Part of a small language model's weights: 7 heads of 64 (1 for keys and values), biases on query, key and value.
Each number is 128 + 32 x the weight over its row's rms, rounded and kept within 0 to 255. Layers, rows and columns count from 0. Numbers have three digits each. The size before them is the row's rms in percent of the matrix's.

# down: layer 2 MLP down (transposed), 1216x448, rms 0.0753, rows 373-447, columns 168-223
# gate: layer 2 MLP gate, 1216x448, rms 0.134, rows 374-448, columns 168-223
# up: layer 2 MLP up, 1216x448, rms 0.132, rows 374-448, columns 168-223
down373 075:087139136154122140124113157178137113196180116123091116088177129093115183133127076091145164066096135074094182159097110063142143101165034139104096064132159112120119120061
gate374 095:130145104130206136104130094128125096145153107134111164132127222114090161099131101107158141081073193109132215146114199131085126189154151133142067095134135119123197145166
up374 097:147072139099217155161096159104123124124166154111095208062096169077137169132148095108148097181117093153122173128122119125115116131169126168134122137105180170116074131109
down374 099:074112124119200144096120156114132082121169191157155146137122140178123162097141126118145124106137140150101171140087089147198139163191125121135171171166147183128155188073
gate375 105:092128170148097117162126081093157158121125146053130153128173091091121158112158176129139106137079109095102085158110152155109081131157111126183105107107099133101068145148
up375 104:133116089107161166080150168154117120146123108173123141106114159129138102161142115127116165132175163135120131074107115104136138145124141158074152144121198126164185152096
down375 104:108080125069140151158152142162158142115126091136141173171111129159118150145107138103131155160124112156152114077112110144212163128060153060087150108192142098111109112148
gate376 116:106095080124096118080123132081126141156092151153128104135143146102155128100159133139127152154136143131100151126116124108151083161110171117181131178057103162146087112116
up376 112:122138103109178100106186137051122191139103129117164113138114110101143105128156134134144109167164162120101119091084128127129074130145091093161169200107158141194123115097
down376 118:106056159107153134150140132095104133091115172124189138109127109081200154138088146117133151113128156084141146085106131119137092099119135101093191120130166140123094098087
gate377 138:102103124167146117100154127159136106099110089157156144140156111107170132176155114118096170115155110122059100093045115158135103137103173147152135143102146143118122174095
up377 136:170175127106118108197121117142124095190136195151074083169099174142102115089151182115144107147159145088169178112181120128122104149107120139101108132111111129083141130134
down377 120:147121103154130124150145100152148141255132205117130129152124184096165124121127094142152156156132115096184189198155162141141092117110127122138111140124117152141153131132
gate378 069:082139106126102060175181153136070118151073125117159119160128194146199101139103149116188123066155112124113087118106115126074116229083142093120195178133108100115122084151
up378 069:152116143115101156166118164091145144060112139130156090099155079131114107104114153075141081157104063147118099163081142143168168068150108104154171110139120158177119113115
down378 075:156140115149110127145109133126108139101185152080092130140161099052083109101169140134155168047109117188148125139067148109185128116094073097120147111167140160186178108110
gate379 109:119115107132142103129154138138122111096146074195139093130149132097164098138164188135162123160135085155119123122100166141172153150123150168111099073132151124130141135142
up379 114:100137195098120155097122090066144111130126129084083134163164118120130167107133068075122152088102165066145119090136073176160089081135066116150103143134115165108108140134
down379 122:117161147135168201098127095102176144126164180140180178188177077103110090124176108131114170060074149135117143125179077089160093169124076140163128146131160158142140121107
gate380 077:123089124126158186199168085134121174080124121129117159114121098087176158127129223124120148090203119123145193171127190175174125092131122108117202175151157129058077139102
up380 070:130134105119165131081122159090131101126124124161169111103184193149090101084153042169141131163012155153113107133115074106150147123140080127132060066134086131128147101154
down380 082:142139149105121190115114131133149179177132174072129123148146152112042089157135121150098147123176094144114138158156097106137148143152075028124090081122155115158160092078
gate381 125:121121202046144152147216102156080160137145044144107172148084147121060126085111089077137098163069159159098101173109120137112188129177108155096145078146194115179129161120
up381 113:164110195086105158139163142111140075115177064131111154122125122099086121114103132085119140097094152109161101160144142137113149212151116166041102150104130100116167166087
down381 113:143122136081112111127132118128156085095122130169126118158161111105079110098117145115056095144130180152113090094155147172108181140103098140076121094128107145155141081087
gate382 091:059155147118195110153142105078150141141115076140146167165098136071126125155099105137168110092073098160121130122133056094159075104156167149142062123065166169178119099102
up382 088:097154121133069135130157155135099136137127141136117146142207149091170103148099141163126129137183176139093120099191185153126192147140106123113094128152132117104163169120
down382 088:115126175109105136142130117119122104120106126082121081153173158032102103099097122109126113134180174132114133112092180112170138217072110127170124174112131134107148149151
gate383 074:161187150205144125111140106133115143093053110121093154185124140133145138174100145122144128123120101128098120159142090170133113135093106139103084191140108167162112116150
up383 081:042113092149164155160143111175124165121166127143089146109217084090182158170139127137103097129143080177118103122097132082142138099107115234201085074154132174090082168163
down383 071:148105096138146171122089170107070171132170226140150159147172085150160125099144055130156097089169149078078205206151170117145147169116153146131102127138096158101139114125
gate384 086:106059158179142184103107136129074141107112153117106118094108106147132110119102075095150142131113133059110109120192111121173101117109169160117138092129080207166143114109
up384 083:133213153112193040163124139112177111152137130166130198148129115103104128159199157159132115131145171177124124120045171092085126158160083087123101126112115073119111149152
down384 093:150133098140112081149115113094131156123116132121117147145120100121090139174222104103162176131147100160145108104121107075132178111161092098127140121135128087088157136103
gate385 093:078092114112169105148168142138121138142116104137104109138128094159104050173153124084144142102143157101162119142125121148147122112117142147181056160107094110118135128133
up385 084:162174107133168169075101132143089062186175155111146133180089134116173074154074128146081188108145103131107106159121093116158120094097147117106181073121172090163098144123
down385 086:144124102125085184188133086091121081170174170079090112094101132196139117109112168140106101112175198139098115174149108172102104122127173162115125105147130145158129108147
gate386 083:099054127135166141161183146068157135154089074160162165134159101114128159143141103143092193093102085188143052174133144119132148148119127121138117152149151095168113145128
up386 078:165188133106033086116073083117116115114151152074111141135137112102118117101135147087121161101104114111100128141116081128084093128158138114218096120128167121115163134104
down386 079:175163155093076104147147087178120174098149104119132097131133061112108078145142134100115164129159103118138148133147141149167130174156099102133109117120140088111125078150
gate387 088:133067097146103096117109115124163092153138112142093105144149177182144149122069110135140088168118129146186097174126123175140166137134140120127146130117223137131078111081
up387 085:144129158177108107102084144067151137085092118132111147094134113114094121193138152111114135148082127154109192124115177111103103091136099147082148159155082164114184115119
down387 082:136078157125152173144081135099114152132123125157141105116139116037118102223111109096086177147126136138092150114140105134146133102092152180096119139139168160115161139090
gate388 110:121100144184105149141071140134155103125093082137093115136116147137155150141165175047174152070106192147132115134145175101142145157179086151102113174136119167132098162062
up388 103:097091110086133117137159076151021131083090104125139160127174121097118173106124120112143129161097096181150133161106155137102121169166127113147128134102121174115045193085
down388 097:104147111119068144153134168120057099146175110175110147129133113060138120121150090072057121125121142095105086171106120172131156147131092144169120177111118118130126076091
gate389 109:121118189116097149088156109143181130086092162132115116106124177090109102113163130101182130168134126124140133137128105071100155207140144162178154101085111028105123184124
up389 103:204050146076123098128152129151199091114087128136129163143117124103155132113102126093164114140087143112146110076129087141168149162130139064157119122148145154083169151178
down389 104:159163129129142096128176111067206123124092149112094135118172199158142095149143153119167085129118107117134093129100098074170169101146117137142158152132112109133127131165
gate390 110:154157094158105148153118192166075125152111084096164116174147105166116102108145104149097113131192110212121172060149180153135137104076149183117148151112214107154134072129
up390 109:091164156146170129114127090097140173099140160156089096120114148091175183166132123051106096110124153063108048122057080165078145137090161101117137107165120125127123188159
down390 113:122101111211124151146114152117136172095100176232100138099130148111116182102165090098121105155109119093085146152068118157179138177111153094101153160089109110081072140085
gate391 111:123097180110082064134111121123145149060130090115138107157152136180052118177083123119086152136072185123142066141100110060142163101145141154166116100161185067149099121129
up391 102:183115134225142129181108134104114055094174149144152134167145148131130139181109158135110140117094123157124132052155112082121111098084088141078091150138173120149063132080
down391 105:178097161119098102137164114134142127053169153156147116101134132088173068143093139107101177064127148128141119090151143132139108094117126100151101141169141096172134083157
gate392 084:123128111109158161072177139130172108178082110063145078216091184185132072166133091159168113187133145145079108106211131090115151094065115131145112121131125151108132113097
up392 083:070104147134122069153174211091101129114109092180154122107154086176118148093124144160150102116127159106162148151140118168152179092094191175173088141153139104116134152163
down392 079:130131104123121138111128135134102147105105152132076148146096122154081143118109163131129176016134161128120126155162105150094163124168139157121153074147090094144127133112
gate393 116:138109114084177128117193148211117164102082130118159062122058109128082119120184125189104161156131165130102109131159130131089133160089156123109105169135115118193143125073
up393 107:161180083111119131135171152177109213109109112162127118152120120125147132143098120145103187091131100151086161113180091175132174122087172122154134135146103135162137143095
down393 114:154108120087163158046148120185065071119154136144140161093101111150116130069111127149086093123093133094116102039159145149089159164077142147153088136108104119100095168093
gate394 174:073109215154135116137116109155121116126112149121041133129117146125171138108113198106118150121069093077153118167126101174123116152119105149165152081114065144145074166118
up394 161:114129102168141095109104117165158113095181132089104138155171120110149124125104172159118147123069103092145143148112132153109117130066138114124119126066105145088051108073
down394 158:144160116155158091143152102160132115137176142072186101130164138143163133206192139172118142152128142067093166152161123127103103111130134142103144132098163151153129117081
gate395 135:133090189105193092129134146131135177079129132100159125109105132127072119127117085176150096140121098133058165090145119121138135152176163097112109140140094128159076098155
up395 132:138141131107138205151040133143157168129114138159115159137138165103139093100068120111170115152129122134122152106144120094058143148166115106123146119118060117186126092177
down395 139:110107106105114102088109160166153155157120152117096125104117187071125038129181127168176124146123131188083143158159144079122087065171168099180111130137128068234113125119
gate396 059:157112131096136189163137117138125094103127129122158168178104085132117163110158118128154110081076158124075138123149148185124132118127133157127089119083064101145202089169
up396 064:156088119094130073107146116136120089151104139105098171160167106094140169184081152138153123089158144071175156139137088181080114173180144122137094138141074117138181078102
down396 057:119080120088070148127167154177175130128130123110170108132156099184090111119152141119096117136100155141099172136135085121145189109138092120106126158122122133108182131144
gate397 124:179137114132110153106093141118155150166121129174143127121137076131113130176164150138132136146070129112133141091126127086141170136145124166140086127111129079101067094141
up397 121:170136156117124133111124102091117117093147122189117159094169121120146150114082115202094224142177119147131129160147152142134139085131150116140142170115170081096099094176
down397 119:155110173124098125136112155083173097116109077221139099192132155093109101128124169185104164090158150190119152187126090167163123151097175121162118117145083127077092077183
gate398 106:058083180124126164153115166087184144108100116113096136093186143127108126119149176106165143193088139124130037162100112074178167146083138146152148110180156081096093158151
up398 109:118139111143125119160145115161127143137094140133142091133111116129119190098111113106097146157122127135126158182097167154103177163149142083061136122106124089106138059081
down398 099:091118119123149148173106150087112090118148094162145098138165167157077146137129138109134128135123113157115180122081165162133148086182153131158146140119087142155156096145
gate399 072:035099102113105156169108157152120165131094138159091083110155110118122079110104161121131085138138132111128113103100168134089087131144061119093113161127094170101155110127
up399 074:158158143113156125121132103191086130115130170113147140092147117122152127098113156101140202081151068107069132128106120062096111070126163109127133087085134110071178057071
down399 067:184112117132128125135097137101117107102108065081173113087106172138172190113177169078205065138169144126141103182144123119099128122144148102110189184086146083119142149163
gate400 069:113087164122179192195190141154160108126159137101136095090131083163142144122092194158129107128080100148146111099126096130136141159169119178185146139104160120142181108158
up400 066:159145123121086093138078117146078178103060089105089206161123117126080140106081157104187165094182178113159120175110189120153128084082118126112128110126110093107076132133
down400 067:156137140094152135093119112126087135089132123101187155107127122193147092118141117159154146083134131153161141111144132146121145130159120120127111127187133104124149143147
gate401 072:161099081071124151125175072107050064129172163094091069127170178157085137126165144159134118150094083115182071100105110118114151150170118161069117141010122125106122141150
up401 070:122124150174139115106078106082161117114077078112114058138132087127141152106153172112124180131117086091182119099107135150151139078158143140195184070132099139124149100115
down401 070:121160167187175100120155125139161116166108130140081138167144056078137136108121114142120093108128135080131165092097158171149164098127149163091106144099106119130092125071
gate402 108:118108113138158106158174067113110076141133130136136190130149107090223136118145151089147112093153171160056145047141101056079097149137129038163133153161131105109108114138
up402 102:134123136146118137102149085153122100151098111136164164094187108141124105135140110089145126065138151202054144095206103133108103136197113108145144170150140129066128086102
down402 107:118130102167150161141125104165116085139149098085156152101130112153147129114128108049155133094152149122070128116195086128158129143098142131160067057131143115166114113175
gate403 133:156148155125136181182133164129077163105129172073130162082156090079081131156106076141140130111138110165071123116155090181118146109135068141085112175219058098121132186115
up403 133:166190162135171163161080123133112129094105119140217182179132154121129163171117108125092046104157150099088149139141133130164122139169110151120136148099092117085160127118
down403 133:196111116136144155179085106118119136096102165096130156067167088107154133148100135169124128116150098105119121167115108144129088115109135133136153130074131126108128179070
gate404 091:115127103120159146121089174100070071151124115116139073130115194167190158134118128114167104173175169140114173084135146138132142135130103086137194092113125120151094106149
up404 087:161081105092081137153152071146100139112136115116143137173164093117185102169108137101116191124135120164207117116091105151127103150128073096065157125114131194098122108136
down404 088:101141136099128091085135075136088143046100107121161144113148080094121201102158115113156114195131116173153116078199148117135082109136077083134133148152152130106109160132
gate405 127:135142138119108197147110126182102098121135129105080145131129093146100097196152129106132139144125155141120114145135134139107106133124145145138123206106122077129224124099
up405 123:133137093132136110141095087169121110119130119155090098179111114143150168123120128125131134121076141116138166134146145087136160138147148138088173104099179116149056119150
down405 133:173140121134137151140126073193172064119111138101084118150101116077166134144134097149161162058119148136126119157133158143134125124115126157125131071146138106149107090107
gate406 122:137130096094180141127086112168126093092160142152146089119146126170105114155081086112055089131107155121118105074116065164094145125152110116143072087093093081137091089159
up406 119:131164127149141126152092116118102120088117114116097104192157130150086122086141135150078177134095125112126123115134150174133111110132163120121105103114108163117036099198
down406 114:112157226113125084147188132147172104169126076123093133112119119070208092135136129092185188145142131133142132100121137088094149151129093130109161152081136157166109191140
gate407 107:133118079116155138131122125094154071202150053120099134077081103112152178143145106160230179164080122154150114181201113051105141137172174096117092123079071079129114153148
up407 107:145098073135150110151118142074107133142170115098077100132127152133173161179143116159202180147106147141111142215212172076151129115164171134125080160070090065134136136137
down407 121:087129126107153164108098175114125134092163071119114115098100106170177122163095159165157170150110093170095109183196141097150146148160154160146085131063111088107156140122
gate408 064:135135087152098128134068123128145079086154114147109111137145154140097171101157141167183058081144180132087115143135099128097124143127085191173159186161108087133110166191
up408 062:120130178154087082125113098194174148100138172125160165123090154123123172131102089130189097141173126139091132155147069118121162123121129156141086238153099121165222032138
down408 062:101148098130090106128123137104190128140107085069111149113148135089093125125138121211186110148169177140119077131128050100097109183106128151152119219196163079078169108166
gate409 094:140160103073188138128109204116164111122139149116145166145089165055177135139165111137129151106067099125113118120136056166069112112117139167161116102105121106097129125084
up409 094:146071142247112156122156102139111118094219111133143141125194193149116069130112134072151099126139151118132126132118165138140151133179117113104144132183142138118118138131
down409 099:139110092192150153120170120115116127160139153122122131171144146144092137167136128129082162068111094123146152161096166136156112178149146110129133163127106143089114157123
gate410 121:113127145136150114133128151124134095108134163173159103100149079080148144097052145082153187134082077157167097129112139135159075187127075096133153107144164077146049152066
up410 121:152105078119117083147121060115162116112083152087131158126161185118099123120057139088108123103152177134147238140134175140153161159177130133179089102170074113182109118133
down410 112:117107201119125125121110133122159135069149086114089126095169255203104083185120129120076151165112131131078141132165144136112126091178097118123128142129088190132113141069
gate411 110:088081095092116119157055068164099155171107042144135133087101102220158121140130100076159129127137177139126116164120118111092086164135221099063069196154118148143121137067
up411 106:155134117125180094215110173135159098172111121105096093168116122073135085096172216131064113166111132136114135152172095064151164120147109172139143096108097117107121147163
down411 111:143120167118102162165134144093126174094138185099108116144129061096114138071159194164080108105074081174080191147126163124117159108196111165196156117076119114096108107151
gate412 086:143179180114054118120112162147168137152121123113120164125087119117101162042143141111149125150056140147115117137134162108110166082145154118113140111132142154072080040087
up412 087:177163130087127152122112128120165096132138125086134163123085139116088159037151135163155141180097139122102088160178217111127117103150059120171130119166155138059095083100
down412 093:105124133189129137045145113156110075170113160111171129130082099184123157103151154143122144081143130127127189175103153091129142137177159141123151137130160098090081105155
gate413 113:143103081139139142138094136144128138071159095167111131171120164126097168115099144223111124100156124107030178133124107118100126130104132134138158057122102121112122122124
up413 105:110123113161085139129173142113130098179158159128157128079099087160168103157109154074131153151120121124174115103119131173123140138190140130144139158128110128090141153114
down413 101:175110124097123117142149201084181146188112169166146137174136151149158111101088095060150123145168154141083078065218122217162117132164105130175124130139120179109114127124
gate414 084:105128127157147118165075066086171118083158140146124080141159160154142154131088112074059142107133118093108159177188174131169132154151130109101091105087156074109139123187
up414 084:117136136150149121110084190171107085164094113122138157123139133151082120095150128146174096089181127149153136069110140117132082076129095111154119087161148137164156142095
down414 088:089172164120113119137171135135226049167146115112116173099146117123116118095108191097113117147120078137174132096148156140102077160162080109097095117120151149127097152153
gate415 142:170088095153131141114159102090183121113164115152099131081190166144155176170142119068216098071163118145107140120149141158142038116133139116077145132151159131100127112108
up415 138:122098131132130135064123119051151108093156125164107119121168177125176148160158094152132128105154157078111126127164107100083082146122112161161089177121171121115161125134
down415 133:127122153145135128099159082087171046102152192128110101118152163186144142122124129092105091083131153153140124111132112126098064099151140195102087081157116099054113158156
gate416 138:162156132157095130131134134103100142142122123158155140104155198145140092173101124126165100133149084177105163127140094116163131071104141102068152156120131069128115063145
up416 147:124134138167083203122146171096105142150114101127156143072164162144147087171141110150126082113145096137131072186202101084145106088085115117083152125109121141117115052126
down416 147:137095112159090170132198123128152165166130084091136190097114127143095146148146170118128102127149147152157108110120115095108123057105086129112085118137124110146144072131
gate417 103:111118125166064146111144077173166115140128142102065105172113105158109117146181146121116138133148091093138116090149165064137108152085144129103164146134118106111102139082
up417 108:191138125159111196114141141097135137179114145106129080172115154156132088110175151073111127168126108093135104123182136152113120146113131145148106100135093145143136094141
down417 097:118155117164145122128073179154160155149090144134186101126130126065142147139152150100142134156170092118081077207170148153155056078121108082158085144161176163141134156116
gate418 096:087119131163089126136140078102140157129111149111104117093134098130104096103150139181117111159117120133117059099123118174116133140154134102036134118143103202162173112152
up418 091:075134113101106097152133099089165191168102157130131075104144078128148141135152120145084124100109106110085062098093145172120188118124143137147126126146092134106135096127
down418 105:105140110133117171125162082101166109127152165179109084079182097109109197109164129073079148129130095112064019134100152144104110082101092158087168113163125164172121111129
gate419 123:121129159079103111140146133160104112086128102202137132109188104135167141095023094154126103098126097164134134155090125136183077094156118093129092197043104140169159139157
up419 123:160129165169085144134074096199139148108115130131117043120142148135137113143127108077175092099154124128178098170125085091111144108147051166067172153151121172132091177197
down419 119:122129143217156128131111119147096141059145121101116071145136121129092159125098093074153120138165115165141108123084106111112128130143099178113187092149150172082117087129
gate420 069:143164133158123161085120105105096140143166136181073066102176128170040143098053175167129117057163075104137212111196180126163132154102143087119165131107114143154168124122
up420 066:119088151118116101162115104145135145147093106103175136145150131133130119106124116140137126091094166165085095178126107171085141126146092118125108153139119178158157170135
down420 065:186099116141126108095130083097093180140088112080119159113119104108138154119168075092122129140073088175157108138178099179147156083157106097120101144131142147112099155119
gate421 120:159139124129107114123148088139127121109113096122121155216116077153137126141130173166071043128116129097128084144099152141118109200164135168119140130128139085101099059094
up421 115:161082097141109103145109137121111205118094153124154173101163119163110194120102156110111170107123105122095126142099098154121113116192094101068105080057112141130137162142
down421 113:117155165156102155191169054091057167129069195151110115154140083099144156090101133146066123148103157195089089197172167153059106137186069181069101098105116156156125119122
gate422 119:179138100111209134067081082062119105083087087188109090119170132128154151140147117153159163146088096158137156168115118155143157111100129175086078087154087125100195091137
up422 111:141107120088061139139148191158106197168145127139091131146123159121105111069144112141140124082111190105097143134134188101150086071160151121162153157130201120149076132134
down422 122:130135133136080117137099176147125086114180130116107149112076142121196143065095155135096105143115127099093080120175108129126115109190170100189153179126134076170130115108
gate423 100:131152157251148102067128160129154118118171147145140147201155110092092167169170159129198137175107163113168119122192145072154141144209133143166081173110110141134108121102
up423 102:125130130110173078154071158118112172109137143168146166106170123150131098170132149119156145139129100133152107145120107117145140100119174131185111124127112068149127186140
down423 100:112096146168187106134163103142144157143128122146098108149087125185059148111153107104165126182130112117095144128152125130134100112171102128115123168121169113088121129154
gate424 101:126088082194103155049085138145149152079122164121112108166132067182162173056147097070145125115135138116087162078131121136135099148141115175131169152127129199167110131127
up424 101:101145106120132121137134083088101158129116056116085077084114180109096114141163154151153088137100108096163143137126161147167188102113117156141139133164088138154128092148
down424 097:085150110144119124106150091087132153133126100089066121139155132165099086126128121140091108178118086121125109192078215138160142161136056101125150120182141152183125121185
gate425 064:130187157125121101102150183092113081103082096107145095111114144062107177149120201116127097186129113154129099160128208154104163078117179116142133122159148145156116128079
up425 069:115119099159085145129122086150107157175115131125138144133146120214127108101154072156139160036120132154110159103163129132139214124121047107078086126121122112105147148126
down425 068:035122117099179059156165118111086138177123087071082143141084085132146041094107113098117177104096163172104141141137088140069186105136082134139111134096134114146086121170
gate426 064:130105212050152108108134134194170125167128135169097161163146141137093090131092126144197143124134171087141123126128155105174133139105117140110094080120119119080140121157
up426 068:133166100119138109136149127140128116067184116115132145114133118086184089126119128128163133112112163152073153142129139181139078122135134180145069155155181180095076163184
down426 066:167167128127188157128095153128167110119165135098099154044152118127173059096077128108158130129102135119188140152069102125192100115164163193075093124143154157106093134119
gate427 111:145067182136119146099096124070097077138128111167114111179082170109177084090162149123167122150148119120152116112130117171116121180150109174148120200106170102192074118117
up427 112:139086157129131069177129082157117081116170098172134129198090128090136117109131101112139100186153113167141145077081198174094128122118147100086165116108138116089142106123
down427 113:195083130157111110138088127147137081155155081179165149128099129127163149093167059152107142153104148181153105151119119190110130158117085120146117110090162148156106121103
gate428 049:143085118147080050134096108199206127099182161122109173101118131111115206057122149130126076128126091138109145219182050067179185165134173137108140120149136185127131123132
up428 048:151165145154098140151087090131215088082142202109167126168090172128151128114103128148135045111139111055083159134120058123165156141112141139109099128136161192124125128144
down428 052:118117164109189162151107100133238087128130124191144115118116159137171126141143134182163065103153116129083134081143111102160162153099189214110099157183143185135098018151
gate429 026:103118098138096150140096170150132105150125110136099130153093116112113077117136138177066159115118144079121091166082136155133158148130073154153088123165140096156161115174
up429 025:062149127123150112100171115106135126102214189143082101121134144201133135120140082144113133082110142143144140098134166094108181106108096106175103130154134142108170135082
down429 025:134112112148108092185144084145160141145120139113059112089175131109137171178171135137208080170121156173121138187148146159144111100042188123096168152095121155130096200138
gate430 109:182119151127150120114108096127227134154143161120081133135118126140193151073166176178108094107188148160124141176111142133061149130084119129096119159138123094069134144118
up430 116:135112177138170099151115130126139138153156096219067135180149140112108079109076134094139080107100161119156166162177107144065123111156166139110130145089161159131176151233
down430 112:131131194140134135176053127113106135075122129180140115156098116246156098064143123107105071092130141057134155132153144111089165111162145160102090119146169099120129139132
gate431 111:153164150124191159159169163114167102142166107179134190092111120138164188139163154169046179140099101071088146140135176160105117136125190178092179151126124157130171157159
up431 107:125069137139143090096126079149085115143108150158145078100115092156048037099074194128180106080085140155167112058151128153142158137165143142058165093144122090127100095194
down431 110:127143131132040140088159108147095173170118144148114174144130068157096104117059156123102084114147158130144071216096157119102149129122105133058129124090135099079109146116
gate432 105:119112159168166137113193078168140171103148100083051170153107110134140170111127147120122133112129144126172101144116166121152131095150174174187061151144122115198057150139
up432 100:138087104094100146114137145098135103141133121160182174134130155113107103148171139197085162094109107116069163135161139169095133137108070095079171142127177137089194141134
down432 117:136062130111132167163108125108129139144119176161200171147105157100147067138132120140089132107168143112117144141168118132119089145156103134112097166175190196148187108087
gate433 105:187111105116166097083129117183147094129095109160134148074124161075095193102071140157108143152147134122129087117129171122137106121208087186144161122085123132105101139180
up433 114:134107171123127083109088105160128103104075157117134154113112129133078144115110130144173132122175162099144152145105208085135139127159114085118169092074131110238146119177
down433 105:134120105122119109135109113099139154150097122116120121118182096177053103149179127176101165187141159060145133168123167137129125185178101123122172081100145076144163165177
gate434 119:137083138152071108185135053122158089151126114099120133191173091116129130109100120101137170143165114110136139203134120117160069165076151098190077135124169141139074105128
up434 122:122059144114141063097150071100174101064139105120135125107169098120146133124138103151170075106080110120132077174123176139129084058172121105143137149103109146176136135160
down434 121:163103121127112068155087133109106110149148126091202123107115089129135144125150119141162119093122110105162077184138127106108122111140147086121157094092149126124118127132
gate435 101:203112160172106060106037108081112102076088107078140130139084105134124132099142085090113104118158134121141061143151104083135196144163148133105131139086078167162167142153
up435 108:146154145167113071159071113085158163163114150070174169136077158078172148136168159103128064110160164118182046085151087102130154180132101076117146169152065110104087133135
down435 106:096103146129147136161087161114185161123153143156143130154089075125141156110116114131083120186085134127149068121133134141167152145129094028127167165107151119109053138147
gate436 116:096164126099168122140114107160137055140172093151149140132123154131156124085124156151116109095146121100137154175141104134103113104102147154124148141150111090137144145133
up436 115:123156119104148090152105139130125083135194101139128172155106155076143092089103162159148112102146075082173136189171078117100117103141109173136105106160135112149169117094
down436 125:118187132113131126172135130137117107108203103114142136107157111144098097136060122102157094112171105093164143189085090146114165154163160146102106111128175058166124194074
gate437 121:134100197199151106119145146159170131142063050080147131059140154177117137120119143133150128140170115098141102111175140033152133122153034224159094157147152129111181124141
up437 120:065140179156132126125126093135123131089145125117120136129124101099097124074074153136148098136158201187142146069140159187117122091113119140186154174156189140085112127160
down437 118:061119198119188125150115166150120108115124189112084120103118091084089110106103076113162088095160213125104164111152135112135142120151096087167157105154140123098092120119
gate438 080:076168121079133188135129154144187132134141108124091126156112187126110148124158153127141202115075174184112086130130173082146142129135126128147203126177097111075141112150
up438 082:144172149147139125151123095070067155087147133106160105135165085089113123120117109136168097131156066063164147126141034169132053124106083099147080170115160167182096123080
down438 088:145145104117123103160093146070122148112127187155131143128134117191161137114107098147080123086182125095138116107161122175142137152125137069108111165079097147119113105129
gate439 102:173134156129085125127090157113198143098107111090115109145134141094142094144114145119126102121146145103162114122069177118074138118090138090108169108103142100067107122092
up439 098:090156165144205158108157149173132087074143123131167130129122104058169161118084095138162078099111127119156109132093139126135129109106040121159115125124159104103072145114
down439 099:132167161138149090119190144074128121113127100133088105151115095108131167168073092147095091114173074119147118112164116113137157180147133091158120098140114136159135155145
gate440 050:083124192091108128147088128136096080144146138113175128145114118141104105148139147148127108162190130187187157135084145106154096121126128134091178102135166160078142153093
up440 048:101061150110105078142087076153180138149100181104092131154098139114177081092150163133163129123147156120161117086144154137109114085132205123120114128157132125154112127113
down440 048:085118122123155153093102107138112158134123141082100155163130131060124085105160100144161138153145118109155085092135144132110089119151187167136087200098118159147128147125
gate441 089:062139098116169120110174118179097138162145151141145148124113112150142117089064129145123148102090126094125175106141151107095134138132125110150177103169098101131126117147
up441 089:169089085135122200158101168117153091113110104138129083192087122124144131162138081166092097121132114157141116127103074116115105098082123132152103149110152152080102091141
down441 103:171123119122104105181103155119150105082109101042123153132118177033126097093181106099195159137131147143167092216106152143133149108136117114160078173122166143104102137127
gate442 116:136140115124131129126088143107063138181142166123172136177109118088141196154144138125185143104117130146192085144094127105185118139160152054132142162131109128073155070148
up442 116:122064127123076128143099204138154133169183123147165066172160140117135084195137071091108124102123133155148138143163126170129098213170151185123143104113086088161137097156
down442 111:063091098160139095149147155129130147162187140154151039151089177065102139116158123092095127071078150100125158083087090179111129152156107147092083120094104060205127114119
gate443 090:082081149135127131136123147070178147139101137146133109111173048113095096157075111138145147148115116171097151131171075111131134130098128124169086140096110170103123137103
up443 094:125122064102145167155121143142086164125162176119141150093142167147140128160198086115060140141089170125119172184102164072123113111157092145097182110144105110104124146113
down443 085:129135095066146143127081125121113152116137075113165183141093164087129176098122100101168111149113133148159190161051196123090098124137112117121219165133088161171109098149
gate444 068:177080082119099089143116116166183142174122088108072148160134066101138156109118134129102128126149129055152106125082108193134162136136138101144100185138135191151121147095
up444 069:114153095124098110177123141156162136086130067140157118096125076098118178148130159169055130116110169086171108124124129143138081074129160170200163175095121140117136147058
down444 066:076124138151140175121107102078128152078184148157141136154172091141078177129131089160121097104165153192103115149134156113131091102121111116155139140107148128124109146148
gate445 101:148167162245172119165115058098140134155187061172114139121159094131110157111103073128111138101038125142161152175137153090187080187130137139103137127137127139138110076105
up445 099:169220081211141123164178121143180133211193072159157145121140127142101160135129098114138163102075116167118178173114126108178077133122069142162112128176118098090132111080
down445 107:132138135122125100163139154158086108149183099124124126112156094129107136092220139085118139074119115096129186117099152170172119131100066109148064049075186130107116150118
gate446 051:111141131166126110150110152165128081163157177152199131089072136187100114136104109128107097136114100154107124144137119130147177091129100109196164165114135149182148084176
up446 052:134123109115147148141138149078088154142043175105107136064107108103126144102093136137120146128091115045150145163108127140123097107100102088118129077172109082088138104141
down446 051:123105144082136159188153140112148163100089124172151070122098136160121055148117130082041170163069168165118120090123097116141149178162109153144092078119122072076136140128
gate447 080:104143122146127104073117108142116114059181155087118130221153111135089142134163105095106114091112146119153078117050136088118165160160125147135158108144161102139182126113
up447 076:144118163176170165201085120119162084115138147114134116118091093101178104096108155150136116106143124121107089104102132137092223132207143117132200087148101128125142106180
down447 075:144185085148142097197085080111177154139091110100142153118086134093134134105087155084113113069143109108140169153153133137172127099200093144120150160127139125116091130163
gate448 065:096107115148167139080157144096177133156078113099136115164212089177151164120090125102160083134081098088111115078130141111152181127145105058162138160151147197096104117198
up448 063:136122132095091185194112094120116114080138124109144161135110147121157076159147096092140112125156141137118104141146065143111145113148182155143161090166145089117082143093